config.toml
n_kv_head = 3
d_mlp = 768
norm_eps = 1e-05
positions = "rope"
qk_norm = false
init_std_up = 0.0346
lr = 0.00241
lr_mult_o = 1.58
dataset = "wikipedia_en"
Each number is 128 + 32 x the weight over its row's rms, rounded and kept within 0 to 255. Layers, rows and columns count from 0. Numbers have three digits each. The size before them is the row's rms in percent of the matrix's.

# layer 12 MLP down (transposed), 768x192, rms 0.164, rows 62-111, columns 128-191
086:105131122129129156090120234153096132130150165193117127115101047160068171156087127162117139128146163157129112120106128186079080151144141141146172092071153082168131167108083130157129144122116151
094:057160141165128102153098131145119115128102148100155093105112163113137128173162159189111124127104112160110128175108099127128157079150167139112120107080092132084071112142154171150108115118134137
098:101100126135149097110142142150181163160122130110173119070081100183126105136102149100157174088109134166121112130195135170162141103136158153128216132137162135073133119109116118157171117184083111
095:117060102089111100147088136085184165151210136119153120098128122162101082148124118141129106126161121112123130186059135124125146133076107138107147168108144149139134163124075122167159108097127174
100:162162120122089158140130192163137154148162093139187171184166129181120171095154098097105153085095104148158158137115116125131120073184187130014076105144094144147131156142115116123108169136133122
091:133026116101120102127114119113147109138140155098118167129133141171100197117145139128074179140098112191098145131127148161103153137144089161176144127132142120062195083095102046117112149108141140
095:104097125100090140100131087173164042145136088082120162110154187167113130120188047143128115110150127142157104106105182113181159147117145090128132098068097114167159110143116041128164081171150207
097:096154109200097109173064117112062101130158168125093129171149154125140139088102143134122159157164087153105186124107102110071120139201128129088106109043131144134068138166084188089177143147119119
107:132091130108142198089183140110210126138145112119095129142128121079097129109157171080073130122107136181141102104174139091155112098102111089146141142169175075161103186146108142128123103126119109
099:107156153184117125106124115111111110086137123124087170142127093109164155104141186090108126102174090101139135173142137078124153127151066117172102121127104154125151118160071093151193124150128151
098:078081152206096124148059097081046113104149154139146120111125121073133125123073116130113114100123156118107149105126102133128178129202131099120150142077186105168060099116134104167114132146107113
090:118138175057119116168075135146152121121106160130129089129087107112070137179083160062166121186152100120074092088106143187122111116204201164113114132125123120065161133106151133101113156105043192
110:125123122170063131175127159114133123134192142091191135146169130127132170158099128151118115117119143173123110129144111130147131096163139118166161069196086115184135156162102156101193059123139101
095:124098107126065148130125132111119114085147164071157150142208135165103136184107126016111098115143134137079117098130144122129110073148161123077205095160126098112170118118119140152170165131147173
100:143100127174173104176119098183107180097135125084120120184067083087167148151091154117152173150167107158119153165105163106116164104104076145147109171115110151127100149121117069100121160112156119
100:102163114148114092130115154082112121140179140132149092194144120137185129134123132062109181084116161085149158149090142099142141166193159131193102108095145066132163153140116163120110149152184122
112:161214172154106146123123152148096161179110120084101141174157140150115109085111121092095135133129167121097173140156168118103111172121096148102109157182101123084075132129139143091144082086118103
097:168229112097116103119128167135120108114066146160139154130161131131111133098140130130157116057084111121121152125194139154121178132140114173138105118113188148076115169139126120089165157092121146
104:070126109151118141090151094104156124137152123140147152136131057079145125193164064110189129110142086111102082171080170137134143125166136153101165088113113164133153153102116077190180122160123124
097:152130169184128128099140151162180103110100117119124147112089114135083119126084114115119101132145104107131133120049102117144138110209177101141163175133131101103126136123087100142101153135161132
097:145133122109092118109079145059155130132139166153077161129091103130117188182105150113127129116115076093104126116101124110129114135227141092127160163149119093106098110096154166122152077107160133
108:089150101118158041111112161157153138157092103150104158132099167161124117134134119123149099089133135078102138116143100153144150096104165070101112129155167165116169119098121140089122132129102097
102:191164108114161136096125166035180152178111109147119101142123118172066118112121165134153160135179112118156175151075062104110155142132101125107157129108117118137180131149137085140151147088161119
102:111128078185100134124098057097137137088134100109097107164200105094175124147152147168134127060140114163168102169107094099135104120161110181119095084127051109110135132157104088138167094101093156
110:152078128148095104100123122138170104088123092114143143074063138084106079159183184134062096103108085109110162077128161099117105111125140090109110095092174142149140145143122182111104151121168103
091:109119112065125118094098150159170201110157184164192112103182136101164121079183193117121127088124157111076171125103110111171127127112113123129101153143094133175152133146140117079139088143154125
102:144105087109116093127175144179139096145165141188119084151112152143130156140150163113137133110129104140110114152098085145131133114159161170132128098134117136200145159182172160132176077107157157
095:090139070101201084095127106126147141161142100149078150147110085151145155140136145176104147138129082135090095123107116043101080155143164141138126105099102130101176141144135094126156122144161175
102:126171190088117153163107156114114082114105127125169114077136166090184159121171144080097146212126114155110127104152104176125104112152146118111130088181138131174101150114114130106181130124166095
102:130109160025169087107134146177114143108119104182137172091113159179175116145093148094104156130219141139068097161149084055108127141147169129165185175160155081104124081114163103129103091131166096
092:092169115141108092149074166155094159120131131166127085161082148150166145114086134090113107108094137119102105132114115181176151149102110119186197101132127135124106181139141191050104129104160174
093:156206089144053172087109169110129127066139101146126149173132117102106166125041128165070130160148202137148180136100087183146151169193071166157128131122120137122124174173110116141098154096121145
100:130147192110168113136073137164124111134159114133104102121115073142115124132172152117088159152173112172142110067097140107119071144095065096139166116130101124094120096197108175054088126104118147
098:123160112137131103165156166165116175125142154140128129101110135107109128118124139129164116182068117085152130113151113084127208178126087138104137084141162191182067167136143116041129132114124105
102:169106158145173111168131111084087112137157068157087103153096162147103163132119138118114122091148151112089158115145116122145174130161095090190137107131190114104113153089077147137097118114130159
099:111167121090119120142086075065150057114145143127074182155108111174072090119083168119138103121125116160124141155120126076129165182111111091108185164113082136140164169108145205104112140087185171
101:109109102114099185104178186145120134180152204136104094122116152119162098149138132133143130133106161131065120152176154159161149130124106123121189140150117106072135117178102102184186108136133172
093:123110111117120128096096105109130083142163139119136123142130167121111143108122140122124168078140167159123117166148020118169093197115167143159155151144104140091170139101129114071073224122152120
113:177146103113213087079179126100169137139115170154120078100178185145110171141148161165072179168096099104112131099140157092100090087158169106146176131167173147166159109159105136117143116101170170
105:135128134137137081165080143151159069155133158149114116116146171159155172149114099044128085115159143184158155150179106152137106133061102181162094151169162149145121119121096156132143138139139086
104:177179104067036112170097135158152145121136148063119063117176113138176155049144121124151137103128160169163146135153110087099125177122092170138129128107056165093110113115117115149132120097152137
094:215148113160034169134137113139152124142127176144150118179070173130088119131127127188142121100109139154130152151130095127144153153092178147134128085126149112116128167159134109137129073133174136
094:172145167166143121135102125123104130171125129135087168111108113113146108113126147136126116123107102137030173098094193129148173112144108165153068165161082138070164182138097164106155148139072153
098:175079162103075122099122090199124144147148099106111096160144132168122159149128144163111140142115199082109137161112067112103137140046154187106092187143067154117116095121116125151108091117127171
094:186122085121083136124160113071141133142122120143176129064125159078182098092162109136128112125129063076115113162105147096132121112142168121149134144191105121184131145112168148157114091165121160
100:098135143172117177106122210108104105085124174114071098158082124145117161139147131168110149213135170158137148060187190132093164089132154102134157060115113140121160160197140131127136161132130115
092:135110095087149199153192118141089106121175127119103112111115163061155158067168108102129125116113111203145095155135132127155115158057113090084112162118120155126134148119128077175077070162084097
103:052126083132132098171110131116060127157066150137099133168159105129119131097151095081137110115135119083159141111128123197109137132078121095095116092086100133188109133038123184168128089045091118
102:108155185166063084136130091140134089150099121130129129169164134122151074137080114101146156132041139062167146141094101156133174165204125128109149130098146126113138156111189116105106119157129121
092:166150118127111127112179136152163163110156141122132110153167207213102117166111107087124183092129128158104107171079065225079108117106181090153150081153107086125194087100124174130119106090140147
# layer 12 MLP up, 768x192, rms 0.108, rows 63-112, columns 128-191
090:144134091059102139113134122127166106146140164160091167196139126159098154089092170120098117140187110106159116105138124152120148125108166101147114102139145151155151156090120130155166120114100157
095:138119102137039132108165125126094105061125154133112140130159090113176128141098098139154129193094121089156163122158115123104125145116107149119111130092120145130134127159190132105080061100137158
100:111120116164110100119124168154145134171111087117120134121095066119125120151107112066082121151172186090145178110137127141149094147148118165080153116056194109136135163172162124152120155076172176
104:158145165119107142135121101146083148132161112102112163099151133066119136154195119137093162124141160140157123095122126181127198071160126147147083133170138144113120108103128134109121074101129096
091:100060141186063120173152138108114142113092100104077144103091117126129206124094124160085125136110141144132131142128150143164067134082110092118131066133118071132062136157124097135123123225182099
099:162163162101106184141144156154122136142099144113102146126170145089150084116157156167153157151154145190101176146093140112129144106138169133134113060170170145098107145173158097107128108134184092
113:121128142162148153186161102091125154110108252112101121133143143167101185100085115153115180120122186125180156104130125105129107128102114093084137137156146192106133130113081136162155154151119116
107:072126127089173099091063123158105134114116175150147112176235080121109150126125128109152098105120138137146142102168138165136100151173079039088165131077112100157106191085087164088147154171113072
089:092200066110104104153131137193137121132109144095149135129097145157083094147119112168147091132111171134121099113097088117168105159073189108107171122153126065135127111115176159140076147150132134
085:178122106097180091086148150171134126130074119159123125124122124157141113093139107094118142155139114118077073216172176068126127191138123140130071094217107110062188164138152143098104167120175142
093:128154172166129115054150106089129168141110155112145122088152100143116117102150142169177110107148087109093142162150128053099075103045096166124092116071114154159130087119125084117080063123111136
107:144133124164135124156158210149088161137116118200129176109099145127177121082100115164140095155144196150108085121168151080118144097177065163118054118108093138075129188125132109109154165114190092
100:156107114102087147098146169152093165177110128121117138154101140167121118155175102127085124112092130163160103148104189185132170085173134109077146123127145187171130122144116169143112134130161104
104:172133113214158105118142159109107139098104128144151138140040173130135125119093088137122072148197137126058088162173164097125115144126165129139104186168107108133114102169144142130121137147093131
103:095035102119153108137103142192146110107080128113175115113123174144172131143127118156082125087098160161105140066204145153157043136098137147113086115111116158147135074096152092158103111099159106
083:100076100095101122162152086110166090124133141141114100079097130141109110191146146160132123148161098124170041131066075137133200125087132130123106131123171123168196131128101170172072157126152168
098:080162156159142139140130162133114140111101133103110100140166086120140213094154099084135177137092155155070165140202146172043144174101150071129117139127121137110113109108135092142119093132087159
091:134066195077151130141169127158140142159109216097102109143088139146123120067102190095116163110154166141136162144144160148094138140121123148137104126125108130119189130192135160108125135071138122
088:132089139090062111130085075106120141131139114110130088134113125127142103160129093126128160097107127126145149124177121127165121163155069108165146175095143179153169103079150154128199128147093165
097:089139146087100147109149119142096129146132114073136102119067123091115086132113092149144168085145179174072138195184137115188116155100192097131118095124094114103148117123149175126140112117118147
102:075172144147126117120100097056105133112147115102064130106161133100110145103123077105151130138126191119086160109180127127129082129145142191145128111117074155160151118137139163129122096104101100
102:082110113157124178077145147182118187156132179140153157125169116084182079144174089091187111147178093122084076109145107152121125221108081109179127132110156141115197119121093149138105128168081125
097:159082172138144163153177171186146105126101143160153155144089052098113138147077123109120089153154161123141174130088121164121169100094132153102191110133203228202117161149135159109069184101098064
087:091139124088122174127156084138081151149105173130108133140169158158137151137127090144238173152118162163178145144094078153172169125118132119081123185169124127100157106110111091144168126085125210
100:069147125152128167146207173124131108140060143142132165204095163080105175132108139164178157173141090156166179093145131104095077128126093125127142077149107103164122101095169161131076106140099134
102:134165105119128073143096143147080145139120128170164105194150178123143156137168079101056112145110164143096130116146107097163105181109121074130144120102187085102091117138143153077163152151074159
097:159129135121101128116136147110092118084134108112120153171113160157153036132150117101089117100147175115163130106125162160193117129155111100150125159128121124142181049131167194142134087187075177
094:090117126180144203201174167083155141106145166187157079177150117137149096151059142113109138134119148149185158174099146115143200183091088128165138122142137139095183109124085224111070159152110093
098:143117127155145138127165125135096114205163159129142129066124161088115130086137077080122190109102080131141123096178074140126176160129144119122107090137132187126203133097097095144115082137088120
094:165162083127120151158175076144156116116141144108150115137140095152175105135055152146147148147143147132152154078154110127115098173103106108137109112111130097126109106127197077169142131092103156
094:124108104125101071100154099134110155158109067117059160126195147136147064122099134159187109100133102120089096109161129169145128181098121140097101111189086093128175125097146103086183085140120134
094:132116128095088158144125148106173116147059123116186075163099189097211164163145126126176119102095065132164111102145171142142174148128157165154102089161115095123112212174157111164106124171108111
102:117109133164096081117105054065100130147125081082149181146162078113152113109130124074086085066140110162099066143160123136073079048085104133129140158192192176179172130107163111148044098122140175
101:064098078126130146114083186078137124155122143173188110127142070099124103137102091057107087049160098070171140133069126136077130163109083168086158149137072202054110112072120136090131079165090185
106:104117117125093065148101093117151119117127080157140088125096179106192170121155110112136147122175133107078147147159170196085149106127146111093125106098094142114129137084130156130131095136101106
101:094087136110099116135143140172093131091112099125130104104159131114127097134125124119098122151119103159163200154130160125158140131114142135181077164113048147112135075092145062179123161148083088
094:124107089116096166163169194169148139173166131161131162079190130090080102076206122078043136123169126111130079073152152139219101132113132157075179125114154144132192043118112117127138110093126109
111:081166129151126122130114162098174134081105037176172101170130087088118158142114117159110134151104144136106132154183154158124128091153148086106130107156094165118097158101089147095077192121047137
105:084142170132147104187156079123139140070168132148138132120203105108161097145157107152124132134122137125123162156144135151168095135160135196162143093193139120067132094122087172173127159126089090
101:078125090144125106166119179132114157203170139127126100112115149106132135145141164161133071095157107171183147117173116178115111134147172133129078058201092131140130114155166073091089169108157101
097:107157178156183130088133075152121172150150123202129152078161067120136091130204128109105150134165152126163164142169081119174157124114093153110091123077090125154130107145121084091154138134145083
097:078126146117059156144057140179168098046148071116113140167143096143100084132092129113110130153110113114133136168110142098106132124058155158053154148105136136213093150111200127108134142077124127
104:071132124175063167054096146118154110119109064169151178114094071113100165121137112155160098168133157133132162094143115116092082122191157073124130166077148133145197157119158124071148102118104176
091:104189154146123134100100136095061124135134138095109119145151142168077165150069184117074159138174122160156131097146128151116147146091075133072126087143136153156050174095095108099109143179139066
097:132089132118103136061175072168150140126112175120100073043143163134163150110132137136158098129135105139078156134098134147112146117110093126094124135088111192054176127145084129183129103124116100
096:154094147126129150091185080083100209058116144146102168131141165136161062131143147142140121108158119121170184095115168092133150114158152099143098166149142137087148107153174099056122150179174067
106:191086119122145191071122119140113159089095086137152128100210094090103135179124153135068081138143113083152125126119158137096095167053144136131156183099110094142087108111136097094122175090157115
102:165123097148142166099112074160067164121176153149132130125092130109111117128122069169071115103081114144155101132089118091179121158101079077208067073110119076084151147114201125153086132118145137
100:161068147169107160144136207160136137196139139158143184102100146094140166116107146178105100142104122148074067102145128137134144180129120141109141122130130138140111146130096084114165158141122120
095:136075169150109115107150112112119148150108124110131138132099085124133163089059151125141124167141141153130082150078144178142142148108197136166110092120205161102137172140097131170134156139152164